config.yaml
num_hidden_layers: 10
hidden_size: 128
num_attention_heads: 4
num_key_value_heads: 1
head_dim: 32
intermediate_size: 512
vocab_size: 540
hidden_act: "gelu"
norm: "layernorm"
norm_place: "pre"
norm_eps: 1e-05
positions: "rope"
rope_theta: 4140.0
rope_fraction: 1.0
qk_norm: false
attn_scale: 0.177
bias: "none"
tie_word_embeddings: true
parallel_block: true
init: "uniform"
init_std_qkv: 0.0442
init_std_o: 0.0442
init_std_up: 0.0442
init_std_down: 0.0
optimizer: "ademamix"
learning_rate: 0.000549
beta1: 0.9
weight_decay: 0.43
lr_head: 0.00561
warmup_steps: 277
schedule: "wsd"
decay_fraction: 0.894
decay_shape: "linear"
final_lr_fraction: 0.02
batch_tokens: 16384
max_seq_len: 1024
doc_mask: true
train_tokens: 107600000
max_steps: 6568
dataset: "wikipedia_en"
Each number is 50 + 12 x the weight over its row's rms, rounded and kept within 0 to 99. Layers, rows and columns count from 0. The size before them is the row's rms in percent of the matrix's.

# down: layer 7 MLP down (transposed), 512x128, rms 0.0588, rows 130-182, columns 64-127
# up: layer 7 MLP up, 512x128, rms 0.0739, rows 131-182, columns 64-127
down130 101:38 31 66 59 63 44 56 45 62 41 43 54 46 40 64 36 32 40 66 43 57 65 43 39 58 56 45 37 63 67 37 72 37 54 46 42 42 47 56 37 39 41 58 72 55 74 48 58 42 54 56 29 54 65 72 58 44 43 45 76 46 38 42 69
up131 095:36 45 69 43 39 81 56 55 54 61 22 23 57 74 53 49 73 62 31 47 50 48 45 50 31 44 58 43 58 47 55 65 63 32 59 55 38 39 57 46 51 56 21 43 48 56 49 57 45 47 57 58 53 56 43 32 47 53 47 63 51 50 65 57
down131 095:59 74 49 48 32 25 51 74 64 54 46 51 48 74 29 39 42 57 60 32 41 43 51 58 57 56 42 51 38 40 52 30 50 44 44 41 48 48 70 48 78 52 74 36 50 51 48 51 57 68 60 38 34 48 52 58 40 59 52 44 33 50 43 82
up132 105:54 57 20 63 61 53 50 46 44 42 45 37 42 63 43 57 29 58 37 59 69 49 40 69 40 43 62 60 23 59 47 43 36 44 65 44 42 39 65 34 61 50 47 49 67 62 38 42 40 22 78 40 49 49 63 20 52 53 44 42 54 67 45 53
down132 100:52 39 30 42 45 67 67 21 38 39 61 41 57 45 42 41 41 50 56 58 41 51 82 61 54 40 56 54 51 60 61 56 56 85 64 46 38 48 55 44 61 51 35 58 59 54 63 57 44 48 67 50 56 38 38 71 63 67 34 51 36 45 32 47
up133 102:39 32 52 53 47 60 73 41 61 58 51 13 63 54 50 49 63 47 47 29 38 67 59 46 15 49 36 36 40 56 26 37 44 59 52 50 49 48 65 32 45 64 47 47 53 71 44 55 42 58 61 64 43 57 46 35 36 42 49 56 64 34 74 57
down133 103:58 64 61 45 41 56 16 53 40 77 55 54 49 36 52 35 44 36 47 51 67 36 55 46 63 50 49 54 46 40 74 34 55 54 40 38 29 70 48 63 74 50 71 54 51 35 29 49 63 49 57 29 41 47 64 55 62 57 37 52 65 63 59 62
up134 101:30 43 39 59 58 63 52 43 49 34 53 65 49 63 42 44 42 50 38 64 56 62 23 35 63 60 35 52 30 52 37 44 56 60 50 62 34 52 37 47 32 47 51 55 39 36 34 62 41 46 43 40 72 41 67 37 46 48 69 33 63 45 36 50
down134 103:47 45 49 56 47 52 71 40 40 52 62 54 61 15 62 41 44 52 63 41 45 53 66 58 41 34 47 48 60 55 62 49 41 58 48 48 35 43 37 36 48 56 42 47 21 52 50 35 36 60 66 47 27 43 16 69 57 27 43 60 28 37 65 46
up135 100:33 37 62 36 45 62 60 42 49 60 42 54 60 49 63 54 34 49 55 49 59 67 55 38 45 50 44 53 64 54 66 39 58 57 62 42 35 62 61 58 35 56 57 49 62 48 19 69 45 43 29 52 32 36 31 62 40 47 53 48 67 33 55 44
down135 098:71 49 28 52 61 63 51 45 44 31 36 39 44 57 41 43 51 33 50 48 32 50 49 68 51 35 61 37 29 38 49 32 54 57 47 46 43 54 63 31 41 64 43 43 65 48 58 34 61 57 66 37 68 76 63 50 35 71 56 64 41 54 38 57
up136 094:36 49 51 53 66 37 45 40 65 66 48 43 35 37 52 29 31 40 62 57 76 49 49 46 69 55 35 72 44 31 35 51 33 46 40 54 54 45 38 55 62 69 34 47 35 62 60 32 35 47 61 61 31 49 57 30 37 65 76 45 82 57 63 50
down136 091:41 48 48 48 47 76 56 41 30 64 69 56 63 59 21 45 34 52 65 59 66 37 59 55 40 49 61 38 55 64 53 54 76 64 57 45 44 62 54 55 50 33 34 55 74 89 70 48 39 28 48 30 49 40 57 56 65 43 64 53 65 57 48 56
up137 100:35 52 60 60 39 70 55 48 53 53 54 52 50 76 51 61 41 45 56 40 67 69 53 52 42 42 70 62 50 42 42 47 30 45 52 42 17 40 41 54 51 54 62 61 41 43 58 50 38 36 56 54 61 43 51 46 54 67 73 36 56 44 63 35
down137 102:46 58 51 26 34 35 40 48 47 26 56 34 63 50 66 49 52 47 83 67 57 64 41 67 38 53 56 39 38 46 56 57 66 52 37 56 35 47 74 52 77 63 61 45 55 54 49 77 57 52 56 50 53 40 69 41 50 48 47 69 39 28 51 56
up138 108:48 58 61 39 56 62 51 52 31 39 81 17 58 41 64 50 45 58 58 62 52 68 55 60 49 36 59 46 57 45 47 46 38 00 52 51 68 52 48 62 36 49 44 45 54 33 37 48 50 57 68 62 52 64 51 61 62 54 54 48 66 40 45 51
down138 111:57 49 48 51 46 44 28 45 66 52 48 56 22 46 69 31 39 56 41 32 47 53 72 40 55 68 28 65 36 52 37 60 51 52 70 55 81 35 46 34 63 46 34 64 54 74 32 59 51 58 39 74 46 55 44 57 66 43 45 30 26 33 65 42
up139 097:60 70 50 57 56 50 39 49 53 57 50 53 47 60 47 59 50 62 20 55 71 38 56 51 29 68 46 49 20 38 53 55 55 43 61 37 64 44 66 53 62 43 28 65 34 54 47 45 57 49 61 39 47 64 39 56 50 39 42 44 58 44 65 49
down139 092:42 37 59 43 50 46 83 44 59 68 46 41 60 64 36 35 38 47 44 49 55 52 38 44 55 49 70 35 67 56 51 69 53 61 49 55 46 52 41 55 25 50 72 55 58 41 58 27 46 50 42 36 54 46 50 37 37 54 23 45 34 44 45 57
up140 104:31 45 51 28 50 41 73 51 50 42 49 57 35 70 50 60 49 40 50 57 56 56 34 53 54 73 56 61 45 64 57 53 42 34 45 30 57 54 52 38 40 51 65 61 57 43 47 44 61 44 43 36 51 58 40 27 55 55 56 35 69 68 54 30
down140 100:40 63 56 54 37 55 59 58 59 79 77 48 70 39 61 39 77 53 59 46 65 61 58 51 39 56 47 64 44 47 33 51 41 60 64 77 45 54 36 32 53 57 29 39 30 55 48 54 40 43 27 40 60 47 43 48 65 25 44 53 56 49 66 36
up141 091:52 44 62 44 52 45 48 50 52 61 55 49 46 57 60 52 26 58 43 48 79 47 42 39 51 52 57 42 51 47 36 62 50 49 59 50 29 55 56 55 61 46 71 79 46 54 46 53 45 57 58 47 46 44 45 48 42 57 79 35 55 35 53 66
down141 094:67 51 52 51 39 71 43 50 49 51 23 59 56 57 30 41 54 84 63 52 47 57 54 62 62 57 52 44 57 53 54 56 67 51 65 55 53 48 52 40 68 40 26 35 52 34 44 54 54 38 37 24 54 38 53 58 61 42 48 54 72 40 37 37
up142 109:57 47 68 37 48 48 37 39 64 60 30 38 47 37 59 64 70 64 49 30 52 53 39 49 39 58 41 58 43 71 45 50 45 54 43 46 67 59 83 43 36 42 18 63 54 65 63 58 36 54 53 66 58 55 56 45 41 28 34 37 52 58 56 58
down142 110:73 60 37 72 19 38 51 43 55 72 62 59 44 48 60 39 43 36 52 51 46 38 52 46 52 64 66 56 36 22 67 64 28 57 49 47 67 58 57 42 63 57 36 26 51 44 53 41 34 59 52 62 41 65 78 48 68 62 65 52 54 59 44 34
up143 099:50 27 26 28 69 62 57 61 42 61 50 47 43 52 39 57 36 69 36 60 43 72 44 66 55 63 51 54 41 47 49 32 35 42 42 51 53 52 63 47 71 33 55 42 44 55 70 34 61 53 56 53 50 49 64 28 34 62 43 53 46 33 45 52
down143 096:64 27 51 47 44 43 44 56 50 65 61 43 76 29 53 70 51 42 61 43 30 41 43 25 40 43 49 61 25 47 59 68 56 45 54 55 26 64 49 42 06 41 55 45 62 44 40 59 59 47 56 69 52 49 68 49 57 50 51 57 48 66 49 38
up144 099:49 61 34 59 56 40 56 73 35 52 36 61 67 51 54 36 50 50 63 50 72 54 37 43 37 42 62 43 46 45 40 42 52 57 30 36 41 58 71 59 69 50 47 68 35 56 36 58 36 44 55 53 34 69 52 51 42 51 50 54 80 39 56 48
down144 099:44 41 51 58 56 38 42 67 33 50 56 68 52 56 44 40 49 33 46 42 41 53 73 46 52 41 68 46 45 41 49 65 49 43 42 52 28 52 27 50 58 42 57 38 50 46 33 42 64 70 30 71 72 50 55 43 37 49 34 53 63 51 34 71
up145 097:45 28 68 44 65 49 56 53 75 70 60 31 39 73 62 44 40 39 45 45 63 58 47 45 50 49 44 63 40 60 42 49 48 44 49 38 51 43 32 47 55 72 53 55 50 70 56 47 61 65 47 49 31 63 56 44 73 59 42 41 58 53 31 72
down145 097:50 63 66 44 59 38 48 72 42 42 52 43 68 64 27 46 45 54 55 29 61 56 42 70 64 64 39 65 47 41 56 55 53 28 50 63 60 52 73 58 65 32 56 56 29 63 45 49 43 40 37 52 44 42 46 40 45 61 34 56 49 48 45 76
up146 093:48 47 55 58 65 44 44 44 46 54 34 58 53 40 53 39 63 54 31 47 43 57 45 55 29 58 51 48 56 40 42 49 45 44 41 56 66 56 39 63 40 58 52 56 73 58 42 33 49 54 40 46 61 50 53 46 36 34 53 36 77 61 39 59
down146 097:63 36 52 57 49 71 40 56 39 52 55 46 64 49 45 28 57 55 26 45 62 48 42 51 46 42 48 49 32 51 51 41 57 43 38 58 67 46 41 37 59 49 37 49 57 55 24 63 17 54 50 50 54 63 70 37 42 60 71 41 33 62 60 70
up147 102:57 50 51 41 57 68 49 67 62 63 36 42 28 44 62 52 53 48 59 54 60 73 54 42 25 57 42 46 61 46 49 61 42 49 79 34 68 50 56 42 58 63 34 30 59 40 52 48 55 55 47 72 28 67 48 46 61 35 46 29 59 64 47 53
down147 103:41 61 43 63 35 49 49 70 67 65 50 65 52 43 40 62 55 43 29 58 44 35 45 47 37 48 50 50 30 86 42 48 36 40 49 40 42 30 51 52 37 53 47 55 54 39 27 50 33 57 58 57 48 71 56 32 55 38 58 58 30 54 46 44
up148 101:31 53 54 56 44 49 49 64 44 63 38 42 76 53 67 53 45 41 54 53 44 74 29 58 39 44 46 68 42 50 62 68 42 27 46 20 72 54 56 36 73 58 38 43 48 61 51 35 48 32 60 42 49 40 51 23 57 55 56 27 41 26 77 60
down148 097:45 65 54 49 55 39 45 55 46 27 44 42 56 60 71 56 38 38 28 52 50 55 45 63 23 43 71 55 67 44 49 52 49 61 53 33 29 54 63 79 64 39 68 57 64 51 46 33 54 56 48 72 54 57 57 69 48 50 37 45 59 53 58 58
up149 091:59 61 45 29 55 28 56 62 61 48 54 60 64 56 46 53 35 51 44 59 71 42 51 30 45 43 54 66 53 49 35 84 20 48 62 39 52 51 41 53 37 34 49 46 60 53 35 40 54 59 69 63 60 39 39 41 60 21 55 65 31 61 44 64
down149 100:38 38 39 62 42 47 47 57 56 56 40 47 58 49 56 58 59 64 69 45 44 62 65 33 53 33 52 33 69 47 78 42 53 50 48 48 60 46 56 65 59 51 50 36 41 48 46 82 54 50 49 71 46 65 40 36 37 56 30 30 65 55 63 51
up150 108:39 40 53 68 64 58 60 48 57 47 40 33 59 53 31 51 53 46 44 46 50 54 16 47 35 43 60 53 31 55 60 65 34 44 57 39 49 40 73 55 55 59 50 52 50 35 66 43 60 52 47 63 45 54 45 30 67 47 40 15 39 58 55 54
down150 107:64 41 49 57 42 34 53 62 35 47 45 52 50 33 71 51 66 31 66 67 31 45 39 43 55 34 43 70 47 33 63 58 51 52 50 39 55 31 42 51 54 37 66 33 42 48 44 59 50 32 84 49 68 43 69 63 51 55 47 49 46 37 44 45
up151 098:50 48 38 51 35 57 52 59 41 58 62 34 51 39 53 52 59 59 69 57 66 69 40 39 44 60 30 53 47 30 58 40 48 50 41 34 59 74 44 47 27 56 56 46 60 49 43 68 55 69 52 69 61 49 38 49 45 42 24 44 40 39 52 50
down151 097:48 39 61 44 66 46 59 44 67 45 50 63 80 53 57 49 57 56 35 63 29 40 52 56 49 41 64 39 42 57 32 43 59 55 79 45 42 58 45 69 51 69 44 34 45 48 44 48 39 24 74 53 27 49 56 37 52 66 68 49 58 53 30 43
up152 098:55 56 31 33 49 67 51 29 65 57 68 34 52 49 34 38 37 40 40 37 48 27 69 59 64 59 46 66 57 46 59 56 45 60 58 60 61 51 36 39 28 54 76 56 60 37 26 52 63 55 39 63 66 59 21 36 36 68 45 52 57 47 44 23
down152 092:45 27 47 46 63 65 39 55 59 45 22 64 77 63 30 55 42 34 39 59 50 66 57 45 38 53 60 47 73 39 53 61 46 28 36 73 45 63 43 62 63 51 28 47 60 49 54 46 49 60 53 43 35 65 57 25 57 47 53 38 53 59 55 55
up153 110:45 38 64 58 62 61 45 38 42 75 41 65 65 39 55 53 67 56 54 45 49 65 37 63 53 51 53 46 78 44 49 63 27 49 49 57 33 48 45 59 38 57 37 55 51 35 57 58 41 57 48 63 24 65 67 60 59 24 50 35 61 33 42 37
down153 102:50 58 73 38 46 46 46 58 71 48 43 48 49 33 58 58 74 40 49 48 51 52 52 38 65 38 43 19 35 61 30 47 39 60 64 52 69 55 61 72 43 49 33 72 30 53 56 52 72 42 43 35 47 53 54 34 43 71 42 48 57 46 47 48
up154 107:42 56 40 41 41 57 34 53 51 50 24 41 54 69 59 44 69 66 59 42 66 69 55 40 51 49 51 41 46 56 56 65 32 48 54 38 55 45 70 55 36 47 42 49 26 56 36 62 28 64 57 55 57 38 39 47 42 26 70 59 57 52 52 50
down154 114:67 44 43 57 40 61 58 59 48 35 63 56 43 36 52 56 60 67 08 44 39 41 67 57 53 55 36 55 52 58 25 51 44 55 45 59 42 33 36 46 54 64 55 19 56 46 39 59 33 48 38 41 61 64 48 61 70 54 43 60 44 58 45 50
up155 098:63 45 45 63 53 67 65 50 37 52 38 29 65 49 37 58 55 52 51 43 79 53 36 52 38 31 59 61 49 61 52 60 37 60 62 33 55 67 57 44 30 49 62 42 44 34 27 45 21 35 69 41 51 52 57 57 59 57 52 26 75 53 57 64
down155 091:32 58 74 59 49 57 32 65 35 47 45 59 60 58 37 26 45 44 57 46 49 34 69 58 51 50 42 45 58 65 44 43 68 63 76 65 52 31 58 43 49 51 57 56 50 60 23 53 61 40 58 25 59 38 65 46 64 47 34 50 29 42 35 54
up156 097:56 54 55 52 68 68 50 45 54 52 49 56 41 53 31 45 58 57 67 38 54 41 28 71 67 57 45 62 57 38 57 51 69 32 48 40 31 40 72 41 56 74 44 23 59 70 36 32 55 72 44 43 58 59 54 46 53 46 49 35 53 58 59 54
down156 104:42 53 61 40 47 31 71 60 52 43 49 34 57 37 56 47 56 47 33 62 33 54 64 45 47 38 41 30 61 45 41 76 18 64 46 71 65 42 53 66 33 58 52 35 53 41 63 72 59 57 64 71 53 43 35 64 52 32 49 59 32 40 24 31
up157 093:45 73 45 46 26 56 33 51 24 57 43 48 45 45 45 52 49 70 67 60 77 50 46 40 54 56 32 58 46 40 61 21 30 47 66 39 44 55 62 46 51 37 50 49 51 46 41 36 48 40 61 72 46 44 43 45 37 29 57 42 75 58 41 53
down157 094:54 33 40 35 64 28 58 67 54 52 74 54 45 54 61 52 42 38 58 48 42 44 50 82 45 53 53 54 62 45 66 69 39 59 35 63 63 46 56 45 34 63 59 31 54 50 64 63 49 61 56 49 31 21 49 47 65 63 39 42 32 33 46 28
up158 099:43 76 40 73 38 40 62 70 62 62 68 41 49 41 31 52 54 50 55 44 53 50 36 46 55 47 31 54 55 42 42 48 54 25 45 42 36 68 63 59 44 37 59 29 58 37 45 56 55 60 53 64 50 39 41 60 46 73 60 56 40 58 52 48
down158 099:55 55 59 62 49 57 32 38 26 37 39 62 56 55 62 30 65 56 37 59 57 62 52 42 51 74 49 50 40 75 65 49 28 60 57 30 74 44 44 34 47 54 56 42 39 47 50 68 39 34 58 59 57 55 83 43 47 57 65 40 45 43 51 41
up159 102:57 47 62 30 71 54 86 36 33 60 49 44 56 58 58 45 62 46 56 57 22 69 63 49 46 70 31 53 45 50 60 69 59 28 53 56 60 58 54 52 30 56 39 60 44 37 32 47 44 49 45 64 17 64 30 47 81 42 57 56 59 47 47 41
down159 107:60 44 30 49 59 51 36 61 42 62 43 39 47 53 39 57 33 51 35 67 42 54 50 42 42 41 45 39 32 44 37 60 65 47 54 62 40 47 41 38 82 59 30 59 58 34 75 47 33 63 64 49 67 55 64 55 37 41 65 37 60 59 40 58
up160 097:57 44 41 57 57 68 66 52 32 55 51 46 44 54 62 60 60 70 57 47 59 62 40 43 36 52 72 36 49 58 39 55 44 16 50 41 59 51 52 15 40 32 53 44 32 53 65 50 38 35 39 35 48 46 52 41 60 58 45 37 72 49 28 50
down160 099:57 29 59 66 35 52 41 50 57 66 72 66 57 75 33 36 52 33 55 43 62 43 51 68 35 42 24 61 51 52 38 49 69 64 56 60 40 47 53 76 38 40 28 54 53 51 55 41 53 47 57 57 52 45 64 48 63 34 67 56 54 40 48 66
up161 096:54 41 31 43 62 71 42 36 47 56 37 35 73 46 26 52 28 60 51 38 53 52 64 68 63 52 73 55 52 47 60 61 39 53 54 26 63 48 49 27 47 55 41 36 53 30 64 52 26 41 79 54 25 68 46 31 57 50 43 53 52 49 41 55
down161 096:45 49 37 40 29 27 47 66 40 42 57 46 57 45 63 45 52 46 64 59 50 54 31 27 48 55 65 58 56 47 35 25 50 61 58 43 49 61 51 44 47 47 62 63 55 66 42 82 56 64 29 57 55 71 34 60 56 55 38 37 53 40 55 33
up162 098:47 43 48 50 60 53 47 52 37 58 51 55 60 40 48 52 45 79 36 41 41 48 53 43 52 48 76 36 36 95 52 49 37 51 58 44 48 64 51 54 53 58 53 59 48 50 66 54 62 40 68 54 56 49 36 34 62 68 48 32 54 62 63 36
down162 099:48 30 52 40 57 46 54 47 21 63 34 53 41 68 50 44 51 56 55 55 47 61 61 47 46 44 46 46 64 27 44 50 61 54 53 34 59 36 53 73 49 32 36 32 74 44 43 59 55 63 56 43 34 45 61 34 39 47 52 47 42 45 61 51
up163 104:51 66 43 58 50 43 66 74 33 46 49 48 70 39 53 53 50 48 27 41 59 53 43 38 62 64 41 36 56 39 55 44 38 54 47 46 52 54 43 69 15 52 47 40 39 34 63 68 39 65 38 84 68 49 59 47 25 50 37 61 50 61 59 59
down163 102:59 42 58 79 54 68 74 41 42 68 71 33 52 64 52 46 42 35 61 45 51 58 46 77 27 23 46 61 51 37 77 47 47 49 45 38 51 60 49 39 61 49 50 48 32 51 46 39 64 39 57 21 60 54 45 45 47 46 54 39 64 37 37 42
up164 107:52 38 49 59 87 33 59 34 68 47 24 48 54 57 75 60 71 52 39 28 55 62 45 40 40 61 52 26 35 58 55 21 38 50 61 63 42 47 52 53 49 80 59 39 47 36 59 70 56 53 42 68 43 64 53 38 40 47 50 62 47 28 39 48
down164 100:60 54 56 55 41 61 49 67 50 52 51 41 56 43 39 39 43 33 48 49 33 45 64 72 66 41 47 62 78 18 24 71 39 39 68 61 61 63 60 52 42 38 54 40 39 63 43 35 43 61 65 63 39 47 47 40 62 57 52 65 53 45 40 53
up165 103:45 39 36 51 52 63 69 43 68 37 49 46 49 41 38 56 42 47 55 49 44 44 17 71 56 32 66 40 37 40 36 46 39 32 49 64 34 43 47 36 50 75 48 27 38 25 56 56 56 44 45 72 33 43 57 47 40 43 47 51 60 45 60 49
down165 100:60 26 29 68 41 66 50 50 59 43 69 62 54 62 71 53 49 67 54 55 53 55 57 60 49 52 42 44 57 71 42 41 46 47 49 43 50 55 74 60 31 20 40 63 51 72 40 54 49 60 44 51 40 75 66 54 43 58 35 58 48 47 57 33
up166 090:38 40 57 18 85 46 58 46 39 63 43 43 40 46 44 22 46 47 51 54 46 63 40 61 66 43 53 54 57 49 43 40 52 51 33 65 65 61 60 42 46 66 69 38 44 42 44 49 34 36 61 36 50 48 54 43 55 51 43 56 61 50 60 63
down166 090:64 55 41 63 59 48 39 71 53 44 38 55 48 66 45 59 42 59 53 47 49 34 57 41 45 57 60 34 23 69 57 41 41 43 37 32 69 49 58 53 67 46 52 64 42 59 74 51 57 58 40 49 45 60 35 59 56 59 44 30 26 50 50 56
up167 099:32 70 55 38 47 52 74 65 81 49 54 51 50 51 43 56 54 63 62 30 50 33 25 38 40 65 39 57 38 50 55 79 29 44 58 50 59 65 42 36 48 51 55 68 60 52 29 51 48 47 44 51 56 47 53 47 45 42 54 46 66 19 40 37
down167 096:41 33 41 39 44 48 59 58 42 60 32 74 50 69 34 55 39 31 40 40 33 56 60 46 55 52 57 32 48 33 37 38 77 59 67 34 49 43 42 42 55 50 50 47 74 40 42 37 48 55 50 31 60 51 59 42 71 68 50 69 45 43 56 58
up168 091:66 65 47 63 67 46 51 54 39 73 25 50 45 67 52 60 45 53 55 28 55 50 50 41 29 60 57 20 60 53 55 60 40 54 60 38 53 37 67 52 33 39 72 87 37 65 63 54 51 38 51 48 38 60 52 36 53 44 44 59 35 45 49 50
down168 095:40 60 35 57 48 64 40 57 46 44 64 69 48 34 66 45 48 54 54 68 39 55 44 50 82 42 57 77 51 40 35 61 51 58 39 59 37 43 38 42 49 57 64 33 79 46 50 71 44 53 59 63 61 51 37 59 55 68 46 62 60 34 48 53
up169 104:32 71 55 74 47 68 54 45 35 64 51 56 54 41 56 50 53 49 51 35 72 69 22 59 48 57 49 51 55 69 27 43 63 59 46 45 37 58 63 54 41 45 61 40 57 63 37 52 46 31 38 78 43 60 52 53 51 54 59 49 46 63 57 42
down169 110:59 56 45 67 65 49 50 68 42 52 68 60 63 70 57 39 41 49 46 34 30 65 53 52 54 68 48 45 33 52 63 44 41 49 31 51 72 47 50 41 54 52 40 55 34 49 50 40 58 77 35 44 33 53 40 37 35 29 54 34 67 42 36 65
up170 099:49 56 48 28 75 61 25 58 50 52 62 35 81 48 53 66 77 62 53 39 71 34 26 39 41 33 53 44 64 39 31 71 46 61 50 45 40 48 45 55 47 64 50 50 47 51 58 57 58 66 61 60 42 53 41 56 58 55 52 59 36 50 47 34
down170 094:46 52 39 79 77 72 47 47 63 60 69 40 51 49 36 44 52 45 47 54 59 56 41 54 44 45 59 41 72 28 57 38 50 49 59 52 38 45 52 63 71 58 41 39 35 74 75 49 41 13 38 27 48 54 59 31 28 39 43 41 55 43 74 59
up171 103:32 47 33 56 42 28 49 70 27 54 32 47 59 46 41 48 47 52 40 57 57 33 23 39 43 63 51 56 63 50 36 59 55 37 35 41 37 56 58 43 43 66 56 50 55 37 54 37 44 50 44 52 41 61 46 30 81 54 32 49 55 75 61 35
down171 103:31 36 55 58 39 63 58 51 34 46 45 33 43 62 26 57 57 56 40 47 52 47 61 28 65 54 78 70 72 40 63 53 51 62 51 57 66 45 38 62 44 36 51 43 35 77 39 46 49 42 52 35 46 53 51 57 44 45 49 31 36 40 48 63
up172 095:45 64 39 35 42 44 59 51 49 80 62 43 35 73 52 41 59 53 44 41 51 57 38 51 42 69 58 36 57 45 51 60 32 59 49 33 60 43 63 62 29 46 63 61 47 74 49 52 49 38 46 41 62 57 50 60 71 62 42 44 55 43 54 53
down172 099:71 49 36 58 36 62 37 69 44 41 37 51 26 34 60 61 57 39 41 64 64 35 57 47 49 59 39 56 60 70 51 26 64 58 63 56 57 72 44 36 47 58 38 53 62 49 62 33 34 55 54 59 33 78 56 29 48 47 64 43 33 55 44 49
up173 092:65 57 39 49 59 23 52 79 34 50 59 46 55 46 49 36 40 56 40 43 39 52 47 38 59 41 48 48 66 32 43 38 39 47 35 52 72 49 59 42 33 35 45 49 44 40 38 49 40 65 39 51 59 56 37 47 63 72 61 58 64 48 42 44
down173 089:55 45 60 70 44 51 57 48 35 57 32 49 56 40 48 35 47 48 40 32 66 41 46 31 33 49 40 35 31 58 42 64 67 61 39 47 41 42 53 62 67 78 43 33 49 49 44 58 53 40 58 44 39 61 59 56 36 24 45 56 70 50 64 51
up174 098:49 61 39 48 45 42 56 22 36 51 56 50 44 63 47 46 72 68 33 37 51 49 18 51 56 49 56 41 59 61 47 33 37 57 39 48 54 38 50 49 54 59 56 75 63 45 54 55 42 64 33 58 28 47 39 47 59 26 48 50 57 37 51 32
down174 096:61 48 55 59 65 55 52 39 46 51 59 58 52 45 44 74 27 32 75 41 54 49 68 43 46 52 31 64 63 54 50 78 42 43 74 40 69 46 31 33 55 47 51 29 49 61 52 29 55 36 76 61 47 62 47 62 26 66 57 46 48 45 39 64
up175 106:27 60 51 54 41 75 56 56 37 42 23 47 45 48 45 57 54 27 66 61 43 51 57 53 40 61 58 71 23 44 46 53 55 55 37 41 55 51 53 47 38 46 42 59 59 52 54 49 32 60 50 39 56 37 54 53 47 40 57 18 76 53 60 60
down175 100:73 52 63 58 42 44 48 53 57 38 48 48 34 56 63 47 63 43 65 53 45 17 57 43 48 58 75 54 63 35 47 45 49 48 49 22 55 51 48 41 42 39 55 41 42 52 47 51 45 41 21 54 38 41 57 47 45 63 64 52 49 41 56 55
up176 094:38 53 68 52 69 50 62 75 56 54 37 53 58 54 56 51 51 47 63 32 60 66 56 39 40 41 39 54 48 62 47 44 46 51 19 30 34 55 51 55 61 47 55 73 33 71 48 70 52 39 48 56 56 37 55 27 67 50 76 42 52 30 47 41
down176 091:33 56 74 31 32 47 52 55 43 42 78 36 43 62 54 60 36 43 72 62 40 52 48 65 34 51 45 67 61 43 53 58 38 49 46 54 55 61 57 50 56 52 46 49 55 62 47 62 40 42 46 32 47 60 54 57 41 68 48 37 46 42 52 37
up177 092:24 39 41 54 65 48 45 48 27 50 47 43 62 63 42 47 54 66 57 50 32 68 53 59 55 32 54 71 38 54 46 61 41 60 21 52 43 46 50 54 64 52 39 24 54 58 61 45 43 42 33 50 41 54 62 44 71 57 61 57 83 39 39 37
down177 099:73 58 70 49 67 43 50 29 53 33 53 43 58 37 64 76 68 52 60 59 60 37 46 38 53 34 62 40 25 55 42 62 54 54 50 62 50 57 54 26 56 34 50 60 50 47 65 34 46 50 46 58 63 70 25 26 39 52 46 53 35 40 32 51
up178 094:30 56 36 56 47 41 81 48 52 53 38 59 58 56 36 53 49 42 61 46 55 47 59 61 42 66 54 29 56 61 38 60 57 49 36 44 62 71 43 40 27 42 39 66 36 55 65 62 56 50 63 71 35 52 43 63 52 54 51 58 49 59 31 38
down178 102:52 42 44 41 71 59 46 50 51 30 39 47 47 48 43 53 43 68 46 54 24 41 15 47 49 51 34 51 34 37 51 42 57 56 47 51 37 18 60 64 69 64 71 43 53 32 31 64 62 38 57 53 52 57 59 47 30 60 46 58 70 36 56 58
up179 092:34 57 61 25 60 50 36 56 61 70 57 54 66 65 38 23 57 79 49 51 47 55 55 27 61 62 49 49 52 67 50 56 57 65 48 44 70 45 77 40 64 46 47 35 46 34 23 67 43 51 60 34 30 71 45 36 58 46 52 64 39 41 35 47
down179 095:57 50 48 65 33 51 60 29 50 29 36 42 41 56 66 59 63 43 55 65 58 59 36 68 25 39 43 47 52 47 61 44 36 33 57 62 15 60 48 39 12 31 31 55 48 56 64 44 50 61 40 50 48 50 58 60 54 59 57 57 53 47 61 47
up180 106:45 47 51 29 59 78 65 42 39 73 59 64 55 58 56 34 37 47 66 39 61 56 31 52 51 65 43 41 63 54 46 58 47 59 36 70 65 56 74 32 50 52 46 38 58 42 48 48 53 41 53 47 43 51 54 34 55 24 38 31 72 60 51 48
down180 106:68 71 41 54 73 42 50 48 37 08 51 45 38 58 55 62 47 61 60 28 73 49 38 39 42 58 33 40 39 66 47 43 45 50 48 50 51 48 59 37 58 62 53 58 39 35 61 51 52 52 56 69 64 45 34 35 50 69 35 42 52 39 42 48
up181 101:28 34 26 46 45 46 75 60 34 60 30 50 50 59 71 75 41 29 65 51 32 57 48 59 48 65 62 44 47 46 33 35 46 37 29 36 63 49 51 45 34 44 45 49 43 45 42 65 42 56 47 48 69 55 56 48 75 66 51 39 39 47 50 40
down181 101:75 67 49 51 53 53 33 29 68 54 58 54 79 56 48 52 43 78 42 27 32 52 32 59 56 48 32 57 42 55 61 62 39 55 52 56 59 61 48 61 53 52 47 44 31 42 70 47 54 43 45 39 65 53 58 51 44 54 34 46 55 36 58 40
up182 093:59 49 30 39 54 66 53 57 58 63 39 38 41 47 54 73 56 52 35 43 44 43 40 42 32 56 35 51 45 58 53 50 48 55 67 47 63 49 71 64 52 56 60 55 47 59 26 64 43 38 73 40 41 47 44 41 39 60 56 40 44 30 54 49
down182 097:56 48 56 61 33 31 49 56 57 42 62 42 47 53 51 35 43 38 56 55 52 40 53 60 43 33 52 41 53 36 85 60 66 55 34 63 47 36 53 46 66 60 51 66 39 57 51 31 28 31 55 64 57 53 66 49 63 75 64 57 53 63 69 57